config.toml
num_hidden_layers = 12
tie_word_embeddings = false
init_std_o = 0.00806
init_std_down = 0.00721
beta1 = 0.95
beta2 = 0.95
warmup_steps = 135
decay_shape = "linear"
final_lr_fraction = 0.1
batch_tokens = [16384, 32768, 65536]
Each number is 128 + 24 x the weight over the matrix's rms, rounded and kept within 0 to 255. Layers, rows and columns count from 0. Numbers have three digits each.

# o: layer 5 attention output (transposed), 256x128, rms 0.176, rows 65-95, columns 0-63
# v: layer 5 attention value, 256x128, rms 0.198, rows 66-95, columns 0-63
# q: layer 5 attention query, 256x128, rms 0.203, rows 96-111, columns 0-63
# k: layer 5 attention key, 256x128, rms 0.198, rows 96-111, columns 0-63
o65:142150131109110127158099141140133129133138214118163141163158126090118135149136104126094140121119090117143141196134127116113113115122121151123141106131151134143105125135142155097105127154120125
v66:080172118149125130125138123164088136102118112114170120080158084129135066135121124141128108150123158121131162144102158128176147100135124097110091147115172130127137132169141163123125128119118156
o66:132110098113121137130104121124148114146138226088065152156124133140114151143137122140141113130095122112125113118102125134123091148126114159119169124145093158111114144125133131172139179129130099
v67:169092134105098126141136122122139117111139106158085134161157161133097168145117147134118104090126115159123138140114130141121111130108119103123142145123090127133131141166116105123150143147116127
o67:102144141146151163154123113156132154111129129121147131082119091135165149137119129114137164162159128105121126167143139074138128116130172160118143166134128093140133113108154116110094066141144131
v68:114122109161130139097136086118128148103121150105155134133123073143179114111154141150154118141094128124136153134092145126136160121120140083137109165147128159123145093146135118121131115159126098
o68:148121094132134122096132171174121099148100106150115140147104149104089153082102119109135116112162121119122088085116135132095099123106146144113171132149106102137127159161125107144133156116117130
v69:139113128109095139121144111092127143129127169123153138103142138109153141124124157151156101123127102132128130137097137098122115127092098117124153126148100141131106098120142111095132121171086108
o69:123109127153147108159132134184151104117109106159130113153067126138127112156121134112098123118137133136069134100118120134139152143129180123144124153138107044141155138160111090132135100115156141
v70:183117143063137144148135122127123105138141101139093142137145129136131150131132121083137168144154133102144121129137120123124137148114131124139138085103140138141132141067110098155137105141150095
o70:104147111138122102088142134100125121107108077112154107138116103113148113066116110139121128150136145164125146138170167172133114123144141141121124108131147139113129139115157133137096144135097161
v71:129140133136062107139130139116129138137134117124127122153145178117143179105097123114126125089159096128123079131156094111096121147127095165151179152138137154168080131104127145125111162108102082
o71:139163138132193133151120127154133119120120178147149115064118117175121088166134151125107115111122112147122164148126140142190141110124149090124109142108116107116167089133127100077156085120128167
v72:145147118141135130103133094095145125134161135095132137138080132146121150124185125116126118110153147143130140162102131113115165150137131116154130122114137138147147137139118149116106122110126115
o72:151133117123143120142146140160110130120095160142163115139159156121133125091056103122145148143117104108142140151141127147124116101134118154116158175128131140107115133137118115126137160114124138
v73:123091140121164130150152133124140172095080122133126167123162158101153153117119120111150137127110144090149131125160193149066037117097122141109096089113086118153102134135147084097125145158131152
o73:151136123107118161125097135121150121152158064130126104131109110103148134143097152157110123127193149139153111112136091106116149164140149103127136118127122097121140120107117167144122109130099119
v74:114119160130144152164140107130136148141152082143098101163078183120112145136137146118117092136114089136145122144101181114160112092137150118128127122136116110140150117146109133113148138142170087
o74:155124109125072111136098118126130112106108196123155127120159134129168150156152128144119133109112150121110169176130123129118124158148107133125149176103112130104093158115126095127122115126065142
v75:144070116095147143133137106118117137119104141146119166104122126080160122137142150148143111125097144123133118138119164130119146121129116122133110165104136144131136160110137112131139118104119097
o75:140126142161121109078114155125141122154129044148134114156117122125111159093072145120132133165158136140129112089133114142090141114133132132103129102139118099124140095155127141120122132157116128
v76:155160155138092170132098113141128153123112135142112099125126170128094135145114152133125117133129132111121147117128139151152109119118130118112134111145123149132142112128125127118131119148106157
o76:132123105102130110156121123121103138109124217109143135136158111142144150121147098133153117125109125134119113195127138113130121123130132153138151158096119146140130146120116152133117139126129108
v77:131156114132125103115104153111116097096156116126135103112081069148130140158133126155111138159120170107113144122120174169149121137121113134130105122143160108071146104135121137134119099127113169
o77:122102138150125128154135129130099091134107177096133165150146156096117113102141123142151120101094095134144086160137105125109125114119135142157155123145146175185111135115131152150121160144143109
v78:151121149061170119141141143120148123154116156113143149133116122104124145151129115125130179146153133081155116146101099113137108157102116138132109094132131114106135113082135116150116126132167095
o78:130134107165105105068147129120121111121127068127137097120119126143157118066132143121110119139122124191115144108149160175120145121152123114142121125111134164134121150113113131164125148130111152
v79:123086119139166112125179154103145106126176112107156139137103064134165110117134081139121099158104150150149111155122150140104122160149165118147094113101158104117171113115132088128149157140179142
o79:152127118127102138074114125121126124147109027148119132140104157071111132116132158129120133124142119108138122094149092143091130122121110099123139093155131121127102141135135122131101118131123133
v80:110120119150141120145121136138121120104135137153113154124062110116090092139144063158081165096098141120082118114118128168123144151150133127121101141107150092086143128173126111121151158111171133
o80:153123161130144134105092118115155135172126089106137132139182136124136168128099200129148137144110107135211105119151104102112115123119089108118100115148156171190119107097097179098092132129139102
v81:136123133117100150175125121091151131135195095131117133167108151144123172148127135149117114126119098157123154201101154156129072094146135113126088155136101113130149155137139114133138109141137138
o81:121151132150132129142150136173132119110106125105135142103166101102154119113162135138130134158152163116115129142126146102120135129120118130107179156122124104119153160108127111102104115130114132
v82:110076143143133135106146089156108154128109094142139132132183117094134131084118129080174115121131148142160140112151170101111108105129135116134131133101096150186125142146132091126164154175114082
o82:134151117118141142120106147112134134121123103138097123136088122154141144167090123151105145123128132102110113079107116131146128163141178160105130125159119078071136112135138133131125100095096139
v83:124123123174163120117129135177134135140128179113160131112107131117127115171130124147104122139119111134125102125133100111129171140132153169147141164115130128095102137113115193121130159106160104
o83:126119137124088134079134156069119168148124093149100122129126151156105131098145133100134108112120110128138123140083099150135145118119089083110079114126107164151116111148092122124157143118109133
v84:125152123125117108130102151123101138160182101105126132177117115130123175123148152112103129147114116113118143162102135110103103118132117134145114143129098128142122120116120134141137163145119128
o84:170148115165168145084133117129124119101095162167146107094141139117142135101116128120143129108133099147140121155121140123172130119143142122109181136106129146135137143117111096103154128086118136
v85:126133118123161112112128144118121172116167094115149139133142095130148112096133098120136117145156127131152134153112129129129151094093151116141133128140146169133139133128155140146125099131130129
o85:118143135129156152118126133128091062117071175094100140132134140131121124123111116142139139112113145104114150103124116145104092124158103144118150126112137141122104144130166111155156155109139136
v86:162158178136129109118142136127117115136134137090118075097113128151164112172144133136130133159130149103112138148114161148132097163146133133129113089160123125120166135112119152130132112071106113
o86:126124065113099142117120100123099102112144137128181142157140165081128141081140118112140096145095094152133134159134129124123163132131121140152146121112126162083121142148126116170118158161134141
v87:125096110138154127115139118129126132116109193140142152141151150132147104143131126145127116124112162142124155127116118107127114118162129128110110131148099114120118157140150131128120150118059125
o87:097102139110102134147119135117156132148175000130109117137121113106111112145133136105125136140116134128114122092094125137119155166107115127155088130135123099119134112142111121149131110139194114
v88:120139131129160106139158121156115130127126105122133162090136097157182097161125144143148114165118127147154134156145137129118121131139129134153100107100144117103124155122111146128119153119126110
o88:119116096132071162137117125115141127124126143116137108152106152085102132119126107119099109131178121105126132142103124148127130150128148141136156138159108127099098135153169123173126128147092145
v89:125056168124130112113156154147125134138134101160149106147136117155182158106103119161133109128160095143152144119139131124122081092140144133146129157120102157128120118127162091149097147151099091
o89:112170108148124122131115157127152111107139056102091155113110110112099103158162134114119116144123141124111099106134118137091133149124130136147123115146170058142140160130145110167180077162162161
v90:108115145144122160102131107152105111120087182108126105059158158117139096180122134168131122140125144108129127111131145115155128162152108128107133080126120092066132104108146125112129159133136143
o90:146118109131101115102118143106154156146170063140143134164096093139110126104137111115118109156107125157105096123116104138122149131104130110159083126137104129145113129125101142153131122140128118
v91:169124142131157138134113119136123142115083148118124130113097116140134116123148115114146160120147161114132117120161130155123138141143125139118119114117180160107140124116128111123125104125126076
o91:138150118113107100125115139127126095139122146124166131157157152116122146089073125143113127138109106136162126144143134137085117109131125129128126110143123152125126129136140183136091174161101138
v92:136151075148153145075085099156105119155106150121074142151117125111108114127143145123113128172135184123140157139118129105110125125163163119152116085135128155125116115126119126165137141133106135
o92:109114133086125110171138158102089104089145086095173121127119155086125124090137101106154134105119085135128108116120163146146098146133108177123141138120140164107147145107140114148127129122140122
v93:130118061139128102121132102103136092121184121130136133101178115138123136102113079118111159090150132136166127135153110146072156131142139134103136137106129117160134169115134123120139127131114113
o93:126133190143154170100151151145143162139101077129129125122113134143136120136092123128133141147118136100128125114120099107158124123121139126122098073148118141088122080121103161095126137102152129
v94:141131076161131134100125106101155135096122157089116155088138113110101088122135095138105137116152114130119132124143092127132191157102121133118156121118153127116132101104150120126137109119131161
o94:122120152119143129102151144156101127167106116147142128138135128162121163096094131115154123140135131121138108118136134114122105083123123100115098121127117142146135115139070151093113159131148127
v95:141110151089120136121172146129118103140146113122149123129148098134163147143137109137117152175157144112160120144117147116116097187145145136174104094112123100128133125092142087177107152121119142
o95:126139081144132117087127133113127125116145024109121123109102126105128115086134148126124106151117124153120123122153143165127147136127125120142135100137143128128141149109136118169126109138139141
q96:143068145077116135107142134160146109157099134135136103123155106118186096162107166168114146143119132083130148108073161126131132128135124086126128101150107130116149077143093132127118130186147147
k96:103100182204158096102123109130111157149125099116093082123135115160120160182155108083140170106150096139131136151119105155119124159160100138147117145104137139142133145130147122114106141118122130
q97:135122158146128142132133131156132116169136106121136102109161147061159088164116125106120125142093109140126147116157144136178151144146097126175113080106159128118091115124158148110127157115150123
k97:113128157135117067123164100138134140128143144162121144115110100135146168156101069112115130120117144092101130133108129126154067149162117107114102138159131127183079133158113113140083125126086090
q98:134122086104159085101140109108079166117103141100161109132151146147162180118149130108138130152157128127112102127138100122110164106082152143137171150085123110094126140114111089092123136129107139
k98:114147129129146111159119166112133127127130139151103159092080080134103146168113070115124132113105106138130113135114100143152167099123161153130121184116151152101136069114127107126171049147115125
q99:099157137110120122144090122134103124124113157172130146159130147152113125175092150112139092089097116150143161169100185153108111129172160084119149109170098121132133163146132131138097135154098134
k99:174131125150152118121157202123147131149131103091118135155161131106140143138144131116163111159119125107110068138090129121131074130103124153095116100125132146124142137129111111104111063072118141
q100:085156158118083110116138138128138128116120118163110129150140165095049078164080187130111134105123132116129180134094143130151072155162122138111128125144121124134128110147121138101123135113102097
k100:126093125177120118152108144142184105111139094148108141137136105124085139164180127114128146125150135138141089152129110112126145116119151139160109155130120107132113130130134100137112088127152149
q101:172141128129185126117115118153117076117125117110100134107156117078139140136159093134132133128165121145117096126163129148134152139121094078166116166110133135070110136068126145133177153135101134
k101:101137099142155109115099096094087124119111129130130096148161111139137135109112111117144145121126104130124086126115117157135117137132160112125132145157140152110088159108142142126128183153110106
q102:125089169149140124139126147113142161105091102136114156182135125167102127163142204108158150123121141117124136150122103122130105143131153103122124137132107128136145124081138104105082141144144126
k102:140107155143192079125109108096135133110121108145098089141133124111112109111144176161120113161107132140123116095107129103127160124126150111110125161125142142054097133131105120166130148154105106
q103:096146123101126158117136122121137099145126094153137122167108131166102137162109153125120132145123161119145147169145145145127114142137115099121122115151153119141144136104123114129089158143130135
k103:132148136137171120107104088106118130108109145127115122140130116093149141132131094122133161125145075161145116126136123133147136117121164139157107139128146147056121146126149146165140111143139102
q104:126113130104130150140124143091166138121137119132150129193115118167113151146097168099120142139112162091151097114163143122104131128119148109129134106111111136135130106132145107138077110159140119
k104:108140110108145149134119117113114122147141149123146133123122128126132126140125072115131130134112124112144099129156145156139143148130119146126144148112144129093138123112118126142140118128123114
q105:139160144115123102128130131122148136087122167105150159104115176177103131115098107140117157133100134127135118113169148082179168124120108126149138145112105103125075107139087129150159175123129125
k105:112124096136144127135151124120104093152136132130125124141132101119132134127147100124143141136096119104111112105150124149124136126157128115134134153130162159111136133122158127129123111131095112
q106:095130132096097176117139132116110121092147097120158129175120127088099111118155107152122167143126151117142093126129104118152130114136126162141109113140112134154136108109141174107054106138148140
k106:121094126155137174096106070151131106105110130139146122119124087083131135133180163136139176136138101101124077104121094145081127112162162113133144081128135147108132136108150132138087143146129144
q107:126125134141159083137114141134134177132081127132127128102148107150103111155089147190128121096121153168166144119097145122149084160106143125133154178152108119125145096117162160109172149117118097
k107:146155122149148100169140154117163131151138101116101088105175152104096129118154152137111078140166171162124136174147074041145137104079143170135147160158156110138119123139119122151136145080108133
q108:150126098153142112158096167082154105143127154131126110155135140165131162114105125131160110072157124154133108153154174145106127092101138111130123190135143141138121183105100156103180178137115127
k108:153106106164157123145174161128199175153088114152105116185161131133133111150099149105140105114118144136121099148085167141116104154128142129089123133197053129158119135129138159114164146139136089
q109:091135144092141183137142141131117076103170123151141121116135157111105161138162126154130114148119194107148131109123140124170118153113103130110150078105134130136158096101116165138097133185149095
k109:139121124137109095102170101113150115077152129151133154153156098151136143155134156127156184112130119113116128144126149113114130127133146170183180135119139175080099139134198140096114132143110163
q110:133158108168113082150148088148117158156074140147140122102096138134110124119103161117157140129153106163132147131138152145100135114109176141127121183136092112151131140167129114137169073110086147
k110:136139132164147116153148145134132134153090092119119094111150136125091148124120111127119076158159126171117133110108117128139120126068111107135131126109128108157107123123099094163155117089174106
q111:136135156137098120126123132164195144150140123113104133147142126162153125182145130151147114123114188124114163137105165163099117144142104126119128147121101101116130155164095071193110067158077094
k111:131193148118040157132101098113159135180059130078126096144134142112123106132136076148141103131118150122135145135130160118196120110146068097102151144093107105194091140119126141159151102057133142